config.toml
hidden_size = 256
intermediate_size = 2048
optimizer = "laprop"
beta1 = 0.95
Each number is 128 + 32 x the weight over its row's rms, rounded and kept within 0 to 255. Layers, rows and columns count from 0. Numbers have three digits each. The size before them is the row's rms in percent of the matrix's.

# k: layer 14 attention key, 256x256, rms 0.0726, rows 242-255, columns 0-255
# q: layer 14 attention query, 256x256, rms 0.0741, rows 243-255, columns 0-255
# v: layer 14 attention value, 256x256, rms 0.08, rows 128-141, columns 0-255
# o: layer 14 attention output (transposed), 256x256, rms 0.0704, rows 128-140, columns 0-255
k242 106:111166082125124096101100163150159147158163120109113070102110124159114156161081118092131115111068075100110121123172096136107119120102145070198179093181108145199137154174123127113160176048185137106120092147128218107140082165157104119164161163139158126103150127139118085071164065153091152117163150121058149121178125105100139102197143104120088135111128061136180150169108134120105137103140090162046152126095066144125111151078102139076102092126077130104087139073154179149150141111131121165101127153106142122164097111137147165136115133099143156137133103141145116109167126171122121120170174136169121160111079128143181141112118170164094155149055027157145159228121131119148154121150163072155071140117151124121095163138126155119128125149116129155117165183115142103140114059127121
q243 098:128087124147101162133118130130070098130124159146125136132167130100150095130080212109172130146128091104129127069122137107205136140138101160148087164102040118132071144133163100095119092115109143105187155124071121155107062146124130169106170119105163136160171100104153173157089176108129108154137108158164122082113121124151116138150088096122171137119113138120117114115140155082172119096055187102153114088123164120152183152158132159117145122137094066107124160139202112092160126104150176189099110093130108118112122069084115155106042150110016070128092141143166129104095152118159185158161175145103152160094158166101122086143149148093202132129175123120135136153142120040102096115063112111169124137098126110156111179125080090076156121085119109152077117098175134165092123172148113
k243 094:091092086137136069140095131169141130158127133123127166100124151162135092139095137180132162147093154149143150101192124063129144089153153080153161097126145092110142106130117141140179128104170166145181105110086039069144058142094171115148169089157135107103124091149137113111143135143138131160107146085144153098119083162088166174100062131210160111138118096130079166129135115188051126128030113194123115136149129123142088145065196077115127109201105149103137158103106127154076122132179099115159143159136165112188168176093106135078122080118125128118188140115135108137080167094113171158053153155042126137122100151162124120121165161182131152111114076126070151145075140142089110147126157128110117126107106133136184096160167168134165112099167100112099155161113117147145112106084157
q244 100:117126169128096143128154136077168177123184098187117118199100140122159156156121093116165122078119104090127122111107172038130139083110129104154157128093117158098113118097158114156142142096130131128127073134114211193085121108112138133215126119124107109129123184131100059065145131184150165118139171146091064120154145095086154066052144135114107068130106175119187163183135166152142154148134125112106146129155141108165078138119115161129161107129151109159115154171114132111143148180167119079147131079105141145130135142141162149164169087138129138111114094117141090169179145156048100160143142105106220142209112119164162137127125095122127157099111083134097117118142146096131175112092124119191072089164117122129095125056074167101153093180178115104116118071092089116083120101139165
k244 106:129115126133126108139174146156119126175106165105118113131129108131166102119107110128109153185146101152093143136172159155128112086121117102160073124111133102180181115062116036177192160080084111084143157156087162066093159112066075113148153116142122200139136098167127091206149130116132135123129145120182086051092125180126115108108075123185140143107162118124158113133099135064196125155086151079120160126175091142134112064092099142158094137147169095161105132201139132141162116133146138078120087101098090172116138114157122132161150074135152115082174134119106096177086124135167164087172124128144146147155159161158109127060114169103110120150143112174136081139119177175172136162119074166089088120140142129100084118135162123191070159142067176099101173099078133113092178107107139
q245 084:141164138169168144121144145143157114179148146144153175101178116065073100147156086171154106138142164091086119146114073119125180186098207100091146137120125128052109115089203105083129182091135114100123176092135140151133151150059129105154136116118095068167084122118113105118137147102171132119125122138120184124106116083160167090075113144160156060166113098173153151194106156149138154108196162138101157130132125123117119083099119139107145162165115099152124215192105154203159103105110141182107122152141162187080149060072122130156089055153149165120098094107103199048139137121095121132149106145158162105126115156158162117136150119165136200141115093158089122105174097138115122090115151126136148094137126087131087180138116101118161150092141115138120151125110095068128147070165148
k245 085:099168186123075180108142132114108093138154163115143152088098141185114135095157063151090151118086100113089111093143123064162113062075154143118117131109144106093163141084155111133169119051126095134140140111093132131146106112106146117140132209094106131159160123100075125158172138116126178192103104113191160136112109101094107162145138102147210143102179163152097045122119175083133135074127138148107117106169136125117075168162126096198120101110157039101130108149118164112172100163160115091167173108110158135145131119105147152143097087164093136172188200096131117074142160130094183127111055100137107104141116141100113132119118134145151104087124150060105172084138131088108103106132164194067118110140152127176154158206148125092073123093150122150106109174119146174126142120081151
q246 087:116116158106170179161147145154143140139158194110124141115113091126125170105184084106169072184163120152134134126100143126147139122072132078115212117101164159118251113082120165141139146105119152109083090158172157109138176149123143058083120111119123175099144203183117175075117084110089096128139165120138103112144160121088124108134137086113106118115123109138137174173105152093152098123124114177135162207128108081070081126102106162130131096161098146092123145126150137131117105204097160068166139102164051160120132114139133147136127118086164107150154153155114162074091139093056158153135140111093189163142088164113199105181112155095154144079153090127128106058170148103174142091088121151185133108145119115136131155181132161096108121127128098143105141080086091114081133099108164
k246 085:090164167150133173125147105096165146121148087108107136167083083145121151104151060115100156104176137124147116093178205152111123180121134117143119100209104139100169134142112146126124158066115179092132140147087089107132192165196142092094164165164141079143080174165039141146150113129175147125144142112095104105098092125146113074064134132146174160120124137088105130103105137119146152094134112083081156081179111192111104166142103121236147097157156122124139181179111161115121114102155081133170088099141140093126094168107126105081165139099169104082106179149099114114131107115105159041104132090091157191123163145134167119140117078177114122112128186147155160108146106139120132149137093120129136099176193078137110097168150165157089113041127120128116132158129122134131161114182082
q247 089:114218102125148092115181118183106123156129178106175134131154145147098168112153176116127140069092157152163145127136134151121186179138100080189123111131150167125103093102091138131164163110143142101156088129147127108183144071080181068143142056090138174130150147156148124158098126094142106116174152115094139114104132167104062126106170128106063069126100057143147107186085101087062108140098186128098127154103141136112146096099150133076139123104148124072173084129142089086106120073176151094128141133171134112110156109188133148139081135108140129167096082175145169097173104210133131134126165140067132115165071199153079120124125118096138088124106179149155138158103087111136099125132146142152088128126080098122078109092060082108155118149134141077098172165112134084091085095139167
k247 091:146095172113080146059120161067104107159151119115139113132134110161137160096125124138140167131138072157110177111137153124211123075154166104095119102138113095127131173086094110049178099037133120166186158123121137137114120118134138212099107160156091095114071137120107074094138122084095120087144130124134139148167178070172141121108047148121159117132107155095088083156123077152095174103138159161094130122115132173152126191083112190135163109144135125080080149092081163109096138161129142183065158155135133174156060082175128130192121138142110116125131135111160156166164142113166169161089155102196160104096104108114176163090083137169127130155180098142151143119141104125118095123125112138173164096107147128130115057109067133163122170091188076129139140138098173140153165148117086
q248 092:148150126099136190109167150160101122120139103113150134094137067133131140159113108108112140102167201117118154189110132179106139086126125135161166099177132178173091111155133196111195080156165112172142112172144165058122130095118136122136217169200115064155167152147108122136101152134153202079130124078085184120118092118155207079166118155157172114109088136100076110131060146132147143117108107156153121168113149152072098104092210136124083148101162087146168138159136107135119136104116103096128156102152191126161077131119124120188066066111106132149180133105158122106143118105170153138086088153142153091112105144140136136090148144118096160116138141080111090189141149132131111154043130146080148132156110085169180173115137158121170130080143098074132117095132118095162069111154118
k248 101:091155162129115144090155124105146107125132095089149150112097116122166175210104072118164167162139127086084080115129165120129140055149197118107108138053160127115135126135174121100134110158162112130068135091145128156171084172097109101126160160141157119137153176052109093207097143150146102127121151182162193191127179082165077077138164150150103165171162142093181130142158139118160124111147108140108096134082084166094179136143078090115129152132174094145109116076179149166170082062111150136149189166142093122141168125163170146164108108144182123123089146095153154111125148172170152120099102118147141160151122083131167166089127198144180134109159103105132119108098106145142062154114151150154103109188108105090107125127097063122139097101166046120152144148101131129159120118075184
q249 096:138093152150096206107128220154147157114135143122131087125059126079096141113140085158213128132171076136101157095084166144131119139106120118155121082124087144149120141165120111130117129125172183124159114163128200069166173107083177126125091128154115118144134180078180125104095107126139087087093153131126141129123146141088070109124142097144131104139102162139116112158115187121171089150123150152150082119069036118107133143098130124102099080115140156120145144132196134153152082115129122042060158155144102142140183136079122153120160145141073125178060160115120145147194111143173137129181145097176127140119049113139126171147081108168150136146075110139088157134144131201167125124098118197156071145151086123148154192131109121154133099101105143111103143188153140108072125072103101
k249 099:082165110120079185119179114087156170173128056153093124107058079145116167101092049177141153127167138142086114149155151157102130119098185177115126133176076140130142136136137173149127131125150111120118116124107103141119098192114099159150156104138122087184154160143115096108109155085075157120163096216103140103110174135156133075129137131150111165084152104175155115155099085152151174106168136080056144113100120116147093087080173107164144162167167129081137150142170129114056102142106027186158150174079142132146086102126153134114157098133148121123108150202127097161123168150123143133106160148126131136098114125181184160133128126101117096032172085124113137093088151075151123207068147083148146144097139143106121124132100167162113119130178153150081154095090100119133103122121136
q250 101:087143176119112165045110198151141148154144124147100119147121119102134119088123067072181132150151167176110119102121107104108053153092138119075125101122114078111102178140147179112116150138115098097100100151158132122186157086110118126158144124155152084103107118117163131123118094169181085115208145124120161159110179165110102171126187112147170117149150145113181107148127121124143136093084114080119174127160109152104191178155194183126128080099178136138161159173181079129062170110132133091151140102081140117104103159168089120135091122146137170142135165125131066108054102153078103077109177111105110091128101128176125106144074069098189103148103049119142152123106078128111111134167149183146087121124151158111071145113138133132119185188134105135122124096143200096149163137195132
k250 109:171119129179135134129105157063099122114110198120140149171123125090162120115120098124088104133124117139159134162220116143181098121163076181138160122099147183163194136096122060149106110094134132119127151146093125140071100190160096147138096110157166110144156081122114098103154196150083078173073132159084095067085085142142147167127110112125121110132155132139149109152101124020122101118193115147118122162119139098131148120116089163076128076155125119166137151128159147171126139131072158137132109069170171080095123113130153128128124135079115154146135126137180161194095183107120158130106084126132124151113176115101127106133152082201143138112109175125025116095131136160139079151110172063201167145103129161152167138083134121118147116110109183147059056076109123132122145147098109
q251 099:114075095163114108129096118142179159179124090151110130137127175112147112076132180077121153114139148146128137074159126147121104108084123158097120113118157128176159095141167148161156103093122103195114101121098124175107103142128103122092086068097123174151151168176104140100131099148136086128164086048119096159144168167164118106058068098098088157142096104130144117099138111148077132117076085166142164084108121144120109072123109163147105111129156131215130090148085122134141093118123234131138148203165116156128097100115144104150098213151197187115186124141089076151134166143141107126111172133151137126156120081097122086170107054097080095118122159183166122124089106069130129146134139136167157192091148137134120153131203076095100191139093125121141182110119096163127152176142138
k251 099:186161100102167056122096128128079142113129161151128114183162155086129099076133157098115081104084118131186127154108090154124150163114072111143149139153140148185169136120087086081124110114174168104117113098191112095136168110089200093107086107117109148128070117171099121144086112120153074107112097121117140136101075109155121186128148115128167122153094132138140149140161123085141098136111077130098204160121179130132138097063187162082123116115093128141140083137122102059152255121187153093110063117198164128131116143138169135119125187181101143154142075162121073110115122147098155069102084140089190107116103116135123097141128136130104141116067142181201095137131113125146122093181114092136082139148095189148142132130140166168130134192107119167122150151116124088120105133127097
q252 094:135208115145105108134112153154108117109168126161108171127080107116193118068089113045141161145058147183099090132104113143183157122123044116130145110123131163143111129143121147148112193178133169136136100146199097167121120100149158122162176119105154154131167142156119113116001126141129150100177138097094167092072151117166144109101120124156136109149143125139082076144152095125218128122107099164126132114141206097121089131136114130091179151087078119117103108125178117148147121158134114177054138156202118111129039136121147116137106112121114153138084095109166073101124115141114097127128121164098122105090123198079171103168123191089139138145137159102162097126104115124139161124184108126108116024133067125118115113127106135102122146070086087155116129091157140092090157117135130
k252 095:036146097119112103053154108112142140079180141130078153132080144180099170111207133134116150157126146118175144171123168154143118068103151100110136115117169134117210149065096162132091108126111179132139117138123132119164114126103083150105129134177108112104119061125177157111136198143135090122145125059137098126121101163106142113133093082143176131113124163145117164193125104116147103123142086162140099123146157136089133147124100119142155139179121102131067167126090118213156097070150159129167144128147058166155149130118140178163098161081167156147210207151111158137187112142136151101127091148122165139156072135064077131105105100167149070144136139130069134086060060144140112147151187182100137119112110114155131100190175140152165138117142121116143153135131110103171069091121123
q253 094:121141132149178081113122115134144156163094081085156071158137153093101113094125160074125112122142133087103186067144103099144091129147139146117188120169069181135091111151118133105116143172177110151160194133114075160112094160114070151148109160045147069127124098187137122159126133155087118121171119108175167147098140238109086143140118171179128171122108180117131164126138107181077130102146122179135112135172145151137130140095111141156134112141148155185113140066131114105178129183137094146140101095120109121153069104131077112107152137178164151176161149117113078173109140085144119117113182147161110097126094102090130150161078099164157167091113143104133092105146138148070122159080122188112196063098078164116078127132129096095107140155140161141155115060067162192116180094137128
k253 098:255074128123144105184156145090079083079121130127138134157169145104120070159172173052091090105157120078165113115082143154110114158098090148184153106126134148127104124101155074113115083122131094115161131124161156123111143147172180102176136132183151084111175206149137146169054082121088093124113097156155183096169111124103138138164128067162115150145056099107132100123172139124195100128195111158134133135124101141140165126129157160127136098086158159171138148185155148124110147140124141050101084158162113089073086114158179138091124155132100115120164088089151081097103110131098139153164114170095127143135169108077109100084161090180182102146181157099157150175132134104109121125128114082152137151068136167141122156088127080088121135148133122077109129127113134144153059127120108
q254 081:173165099120145168132187132188121053129188142111147154164100130153162144214099157125119093124143129058131167089135157114158157124103127127137141145117080147106136173055107104137186158136129141066067098101113172121135119129137149094126169118147074130113118172150155086138149083111124106101116097154152150189063126069161153162118165073136128156148096063136133130136087141102121102171160103086106121177154154131126080125087056135098180112082125161166084117134123189149178164139140115122126132105083090137128101136098153116163097135050152134170183167165141164086181124080127056128160137133138134144132115199168151124051131166107150158178085084117088179094106195117086089113137156130193135117140145097112161157156060096112126118108106106134126116110106130153113186138132147
k254 078:092103156158119125107141106103143123108146096141133148115098105148143108065164109157122124105111121208149176128093130140169146089151128104200122061156110102121117165115180171124124158044169133106122045123073082069131101169159148141116144175130104093123127219171135084157191138083148168140156149162135072133140142145122190102121082084115120102090173144104130119118094138142094166114089123103159129126158068151137126166096088103097135100181159098120104155167143149180133090121089086135152164124098139184176154134147118120083193101131134127097172111129126103058121139114097113085093192158081161139125096131074159193131087198132122131177150122114156145101131161103077114086128152190130109107188108165114105188169122082141172054104131127124107085153125189116136115141094143
q255 100:125110150107137117065095127113138128164119098096142155108094126143137147166152120110124173154159148179104107086118140089067069153143133104103106122176149117079178134164175182142121100159123118086080156136161116150101114149107083114078090055140148136112118122158136078074133099135147084124108112120068096121091145123120181097208153099221081176162181076117187153103166072161114128114119124156098114102130071110158169097215151186144064153108123163151168171149143097136148151111137121094149166093129119093156098118130106125179144139075128121131180135093117164110095116112125135143077127080116118070097147202166125075178108175075138080144167085099098103097106117081098104148171144156132128116046144125141067140145106127132112143179166120135147149116112060102160124159184114
k255 106:139160114142132066128097092117087074106106168126146094167151148101147102111114078116111129088124127140126168138146132127139094158167107164076177100124145192119101115081119098130153117175175152097078121112157137138129188157146113125159128095104197175080080138088124089079151093096112105132112124111113137074139069163108131131133133143103109093161092144146089129085126216115135084105125102067155128126186118122143149152095110125104106119162090075168126111121115119128165143124159135147160150083210141100108100188137152114098091116136051133174137141209183159127079063075121110178165136169139105154197095097110073082182150157194104137152109151100121164171199145138127123129169092067204174145132108114124162145126138130158139091134104118138102071170146156081118137213109128
v128 119:122091118140100092130129118136127150120138160115125127074135130097119127122176105141157120137111164098165158113123169103082071126131151150115165118124012119136132162114116176219171083089177054187143147160102135115140129161080104108211126124145147121126113150107133056081168122197074162147144152179108101150105136131153113084099184130082100138123111086121103094173051170147131132196120174156156153124127128148101082137119150153097188108177130128132103123139151125120127123154108138111158127154114176175102127109107137106156105102166096154113143117113124087094050132134142073176081138096090149102140104141126156129198094161078175148125120173091127162120138087088079179168138179156176148210202161080136152127157122134108101141078103120099086110137106130088126135110052105
o128 119:138085127152142145098127124142144130157115128121079172173140103168102127160150111118190094165152117076191164086097055089134115146113143172105154187126067059103138147117136162157125095081134102117154122167126143114138163143157074155149130119164102121134119132127115080086134091197129133159090189182137071103149209138150105098191148104131146081129092124133116171104123105182077150201145212111172141149139113156109120111087109151072163071204160098112142140102131120127147144176115177121171119135141150152099156083052130119144151100103105100093125068159105112110083111084112085167116128107090096155121132191109121068129076197182117147157101144114088163118108071086120096159127182156194132173118131087102180154122102128164151134093107165089118134134118118099142112107090136
v129 115:155173123101186147129124097095071048182086123118115133086127113065108096143122161136104137161166157102183087142117102111143093147112133115115086109065231113102120149126132112098094154108103089120173126122133137175124116074145155128141136091114104122167147121132118199136097111122092139184107146103149158100138123130168115165151152162127111081129116189149126141076091126109148155181202123070138128136114140111074123099114121102145143108147171116092098118129087172127102117158080148085115133049150149174122146154110163238164148134159124179135176147104106194121154120127108188131094132093126062155104189121099136103116140138188118058133141133112150099110139186155106094174182145208150124189052116128114150151106123119107106102091091129142158094129123138191174152077153158
o129 104:097149173139112133098125158139073017119185154128138136086151163048164160149099186138121108100130153149128142136097113140163130087127140090136109051079205147127133124115169111088118151085147134071127101080189106156105105111140197089134105128141162104131148118150120137141100137162078137142131118113161179151124195123124070142187178137115066118132093135138133131130105062102148104154164119098164139121106134138083082118108076113127111163126134081146139141089109107121110133124099108112096112078172167182162130095109181195166102168190154116147132113119167108137114124113140169150108143113165053147091172167094128102163141136180099088110150129124152115066128207122061118149169106179124149178133153131158140196101116139106156113104114153194162100118159053187159119113175112
v130 119:135123134119156135142117173160130163083121148146127151134134147152185108159097153153102125123105119121129142100147126104142154132147097148127102132098117137123127165136156134161118121095119112115070142115156149154122137127112108174180111115093087149051134138124133163111106102145153054106173137161123121228167048127127152051094063146116138149107126147131223119048115047107117162144107151128127125069138174109156152140123131194101130054147146137144208149107133088079107170116192155190098108116063147075127111132097176196154120137153185121170125092143119086128093117125098154147134151129050148126139184090188097092132115061156117113092109142091126130102126098124140107040164083094135138125107101103113141099136161100208211168130139127115105115086106116110153082125084160
o130 100:099102109110114230157099168153076141099137144122148151148116116179183137145081122192102101129105122129109157049125145131110127111120097145172131135145155144144122148128174112124120133078137120134074111096118134133088109209110134159167132110054168134108067121129160148142138161103180135132194101149148111211118106097102122067128132125084093143137150178144232119120097112042115137124088097122184157124093147131179102197097125179174147100085093136117195159170094108049148171145158148178099125112059135043079123153124165163154119154121158086169126108119146076173121141130043121159158117154130135110087104119195119113111150072151107129087181119147093112100102113114092115099145126117135140144127133140104125102141117143137156158134125133125134096112045125119111150164100158
v131 120:145146139135164158125113089143152086154096154170129144028123100135159116133084178085140085191122094095188133156092102118078106126158129156115058142099140056126130145109120153120115149091118133149103128127093140108123100057168166125147151161169121144126141150119107150155101155152103093130165168160147132145129154134099147190097140129039166160062192200142112167089146048088048138136145153112172135152175154120150116145118119152088122172134187113092054185096080119148148078164071147115156140104138137105118148198123130138058086154124157129103172167149121113071114149146138126150194065150079085077114158144156126148178146127148115093128137158063149095081107084116139134102174122111141120110084159133111144109101128092142099114124093124126085124168134121115143194186139111
o131 104:108123147148126130117092143180105081135107209125191184067120124158207116115123143153116147144152081088151101116082117108119090056139141156167130123109112130149150105106097077100165146128074124129171147149171177103118109079130215123065116100154098133192198151085134152158078134172098160092112162087107176142154162130092157134098136157086122172063173213122124111114045123103148132159161149096154124158164165081097068116137178095107093120038137144093085198159115186129087113160139110108150127110136112157133154165178119079134162131120170116108142165127137126108087170172076124117142092170095086108108112137136155120183108141139099108094148095140173115076106087131122170131153091103134138128139123130143143078126158097093119115151114120136120176145141055136148166173141150
v132 107:119113130115138147110102106207139119084123119078127115117111109150164175132151075143124125124092065102117157143121151146075163129173134124144122130142123157133153131113100104166140085076108123124132135129151143135162163130090124115181162169148089140132136148112122173134085119168126124124097114103131147076126149120113139157158108129101113116107091105122125118137061167107107131134140165079091125096138093142077095147151090072066142109102172082071194140121180098152052125066178151142159146065142157180121139048255098125117209096140136110166116122093171164107089170157164174113087143119127071146106070113120125173147121114145147178100156130114167151101115136090141179124187175166022139142173152143128135157107157153081116113086048149132100114114093131129076138136143200
o132 104:131128115134159147112107110101146173091152059114140112200118036109100143152210100143116094126061089070136160124136129104111114135127202131137127094111105128163159118131118098135131093074114124061148119124160210165129155138018101172146142215119094117143145149072112154169156133183164144102143157131047123118185232128154160116161148117109091104125162095135137101125077088131126127145164145145139131134119056159124150125087110145145125126106134073109182137186171117175119107108141136102150105133103166167134149143145095112115108068108203139083075139151146098163154111161131089122117098118122095187141113093128120227150090110132089102130117116096153073111093111162110147128119148143047080097131175127129132152138125154095128127138143157172117162117120116145098141086139149
v133 099:124131135131117146154140092084199144125092135185124107108118100069069117149135162090108112122120154116132122128125099112156073181128161121164185097153133161104151166125101129154121127114125146104156094153100136126114120103106164040149145167145052195166101139078102129135066170104080194172190204131142105147097131146168161129151162129193096137151168084126150171067191128147143107117056174155180140130136182144068120034114117130147150144133123107140082140089077147126112109162089103070146138130087151121125118121093104158148145083137203162071119101117138121118161142158093144180152119062149146108110121161113127163112099084114136098126112176091107149145138119133159168099169124075226159075138105111074118112149129083125171171130167075115107120122148133166143084157123138
o133 113:131146140125092087166149101116141141104145132114200093092122072081105142113143144173121072128102159136123153091146178188127171160125128112122204114074117114101251096083076154153162153116111135116118131159106103085133113083181093032134112117082113135153164131106121108149132114090081171122132160104118124101082132119088136088128092135121119185160163105095124124174154143145147156159137181148150137134151130169136043087192146136150144152191144080075097095118066132144108131170114130109130152098133086111162198179103099082125175082147147086139203111164151118152101190110085176133125123101113115114108062159118118100105130154116124118125136154141157161149164184096145082108169101114207194141182126111104182153116132103097113114138119122093159120108149099126137064090139148
v134 118:117118167115159139137115130139120110103118184130134118075123149136138134120128237062127093110181139140121117102119133119051116080105134159107101115153149115160170126108167118135136125099119195171013144149145157048151143039137104082162164129097134059106144171150133177104103105153074166067107163096115101104113155121127152131077157138090125144133087135124178130227151151157085137142109072179105064118137167182116091158142121097090117089096164130161130105161197134143138120149101179140118165141072105149160148112111120122144097121185153081182192125118065090141153116156128081182159103116124117140101127105060117103125138158167088134098159121160122110143133079122140124126117086081093096116120184126159116140128127141131149175175085120109097160092145110103093148173079123
o134 096:111140171113176137113185165126166155137127173134167137082123158151155093168194157133053139121118107067147125135102132132095137074104099176144111104094124117121111180140137106098132084090107171108165136131122175135153105070144153116110095114146106123143184142148115154115113135114085192107128202136110129120129114137095118108135166107095133138107022107169151087109173129146145078132197162101150130106121139152134146175062142033054137091123180138126126149162128146142151124154145127094131116231042103174070222148113138082119148160141129123136104107116094125156162157141114127178163094137146115215057141154105112184099146121135122123102109109169060085192119128162124106144101156094109075123116117140138122100104067092128129165156122119113119116128143169109123097135073086
v135 114:108128139119123123120117142134062163116124191122155117195149145116123144120101136162121092135140068092112104165123089117110201132163125105122076125153176147160129128159130131166131153047170025110151148124162165116149146163188109140149137155087140094160111123145114092142162142124154142088146137141128114121112120126140188114105104097112122077143083189152153123076161070157097141152091136094138059104109169112127114139154146176134137129132118061125237114153126110100120155127230132108096118091153152163143200142167121115151101085095145084116109086136104164150096121172053099081114096107136153152130170122135097037059124097125141148148113151088120168100172139085129136090186128129109135187181048098130162122179155130068160090163148146119139104098072128153139100104151141
o135 115:164138119155120164092150110110125114146078155092072119178125167121145122092122129161123096133108099135116132179139134052141145176143205118166100181122143111141092136127137121145102092095177068085123097126133078167140127155163121130135177219057131095185082127114099109186131150129088133112125049163152075189094172120156164133175158167137168155128129148088128125100182040104133116187161146115157089112077119082149137146149114140124094130136088071148205138133138117121148167099094089162086070121135173170132169139126133153150114084141123085177105078103074134117158121160110036106146100110133132191114133132119096090095153122148146156151139147155093135114101160121142172094115088095155154161147083075141116107193090091074186135125125155151131115126083152124145088144148186
v136 112:110125103148087103133155136148105123134111101132142126091121138118144140160136097129119100127120131128145085142102123127101072198124139121191091126133126179144142128098140146158141135138128131125064097153071137151125153168127121122092139141069110122125130159124112107099207164098175121117132088116117125104102157162152161150068146125060161119130068092160097166073070100176150133152161109181098222183123155078194125182154164120231091138128116182131107122159147088124077133136109093135168121182122136131134088092106154171157131149096106117097110083143100164099240163100143090083122131130147178089147113175084148154183167195129116130124105112155163147170112094162107135120113196140120093158117070129168088135121045119166096153097111131123146153189151127167117069043142111
o136 108:118139159106076146151113114143092099173064163168122131084153106092135146162158088106098110118107144121126108135088119148125151183184115140118106125074163145170057114111166127143139074138182133152083112128106097120097142132066176120118159100113080118111078155170118095136140080088145096135070137120150138077123133157158149146078076188059159113131149094154082133146132085166087186150144096140139155148149118097171115192176162086140100059148125184119118118116119111135078169100178136158170138102112176128126118128087141117166145115114090155132123092117128137139183169058165148066059113153133144104132144136150127144154162166091128139117140114133140165131156131207134146182129186158132170137113063128122102123108076043235116131140102141041141165169189097150109098121131152
v137 113:141128158134103127128106156117118144071200125156128137152120140167212118109093186134140122092138174150134122134133125159101148110149107098149142120110113156142121107157136138145128109118135098075054160108196108127120140189240140185102110093121119104101170142155139206071144111121106132077107125158128118160141113128110131154120056129165136161127109124122102139051178174114189153119131092061114087102089078135135144178125123133130120064147047103131109100170125140118225142133069178152137150153086082146099126096158200116192101213110132140141140115118106073133089165121071139087088119148099166134149097111141161103114131102130098124135080109173102133115128124154092111133063147142129121199117135118113157100104140130158152080186089071156106097188119133106095119179159108
o137 119:154120134100121180128131178105124169113166076132146144151146168104142071117111166098144132085124147179183096093109140077078127152166096098114142074098097133146079163132078118120128067167145128115082111103190121116109170191163153167088138085087109177108170149156169206103188142125124101110138125179126113111155108123154140134115106078131115139134123150076146133144204169122163135101098061081116148148161112174108133187132179186084170101131097117167063133138067114114218149160073157159153086112097140086118153112158152167153085155079136162119113132113108089159066136103073082110137144144121093146120163141148151090098115148162137072123172103121094102147130081183119105104124139155169111117100165097116089120147115136161134058155102104127134110122082210092110163177151083
v138 116:143107113115135163091136122133100120124139080139106128116108123095145111083125180133127095122123154130142175117147203140145130106111161137108114107115000110120148153126068024100137174099144219169126084113135115149119153165159131161148149110112104159120119155089131083132067138124131091135109115145094127128154100085149122055088109128177092108135136098127088116126091116164107162122087104135139185116139146174149160109155113114108177189112158110123103142094101168131096098118101160190175113080206114141115191129154092110087117137183084162173142130145095172180115058143125230124140145092112123125088100128120135150086099074099068136148140134047141135149149094141132118085088133138157114080171177127214132104138158141118091057133123183118148102130156132119097104137174147
o138 116:151128128079195148114154105150161085122131165088161144186114090167124087184131130115133097164116180088163184135173112098132108161063138110127108103183140137129171138128057103086126199127145165153158066138165123130066152151138134174147124094128136133096150152116119127108071079156151121130173149093102128066144175114124148081147128099194132107106220070157122116110074131138110168162106140123103123103080125152158140080139026158130121215089113109132100121146136117020131126102106143118155089094136106117080167100169095157181161136133096129168140124136076107187160067169125196098125126138093140135163118117157137152102090078123102110172110132113145115118098085175155135072158107145132085123152147140185135144127105142150142107140168148100116110137128052102091089161160135
v139 115:116176144126109149085161099127115116165138113137123125111125120128121123190139123124130198151163175138090148177133084155208111190115105110147052144099169123150089107130122155106112142199148121141124131126062093115125098175102121132060108081095127114100171134114134096132173171118116126152156092095134169087113163139123091109125151154089160098094115176118101140132158114150138098115148121129113199203147054115132161086167159131194111115150120195145117100165134115141080151118081111112136143098122154049137137139053141131130113153137077143082100139165097148131109075114143113118092110145101104122135126181139144133078142144037145129151155094143146133165167105155105161137103115235179100132054136144166105138124106101185116116123162148128134132237192121175195112093150081
o139 125:110119111119150100129116055120077079144140158122176157090174134091125144206114144098146158145168177136088136211139130133133131124133096077123118156103143183173101150141093159080119118155145107137125101117099149115142153123120105110064084066089195084126175142113101086142126111106132143170160152123115174135105138174115090092124118182117143181096156098127063096139132168177120079095134084150088131191175153108119155123174159136121121137106108181120149092163113075108038156092134089115112171098145122085154113136077162126081143176173082184127161183126106160097094131089186189128063151180099081096092142135163142141107127159080134159120118108083112091137159112110113169118118102174155119184127151181084107102149155073175122100105154118176125094205144155127153079116120150
v140 112:121121161115071095140129130142106150120132066135136129098125143144139110100167099145100134128154141123158116102138080185137218149143116124149129141134122086128122129109115193135130049113173138119085168132172117147084163115152111139068092100101134062101093145149131151096130095150141135130081090144061092173127166122153069098127138159128127141100101125141106114166139057135153161165171143098121107157088120160150160131139155165167120060093074128131133080138085137106085168142097108122178114050095139106135176104136136058205055136097093105091163094138094178172150068079101165162071103135167133064205083120127164136145177166150053136102140197147161103125115139171141129169147126103172096173150070110084165101106140144136130133086128152155121143196102106104156148078129168
o140 108:094152140108148116132114115138110091112172104096225084166111103141094088092164005110191155125126142103154187144135117127165168122169054061134120142166142104135102091150126181164122065129186135151121106110159145148142141188177175127143167133104137063134127145140170103108158118098125104153107067181112127130085114160117121141173113150112112118123104175120113079176151116061138097122172099166105082149128132139136170167159138111129160070072136135178131151111093223131142169095118111120150093121152186116099111114119169123099077106084127169139089063132108159142148109123148116120119107160191147123167093111164140097141162101156114152062111188109124113154130085201139146108118105088201090105162092090131171094161127140142146098087120136151139082103099100108142146117095083
v141 114:125121115124148169145102122098127117100126102168129109162162125103072105157072178164109155071159077167130088108084106122191147168174143077176130095094128179112115135149065117113133119139090054129144133182129139124126137140140145118152104158097167156136125206092097092153154095128182108142120142113193090155116134132145081161088178097129147143151149140117119137184165111137110152139098127116194131153137172085122174161127121102180100165168093074158151079097115127119147104149130040108082082133118115102148115150131120136133115093107175121128083109157172165134104113127066143112132097146130156103111148193127154052098103076158136066121178178075170129135121226100189137101181132091121148053122098097158103136125184149101163151181137179110147184104089145143128187163120092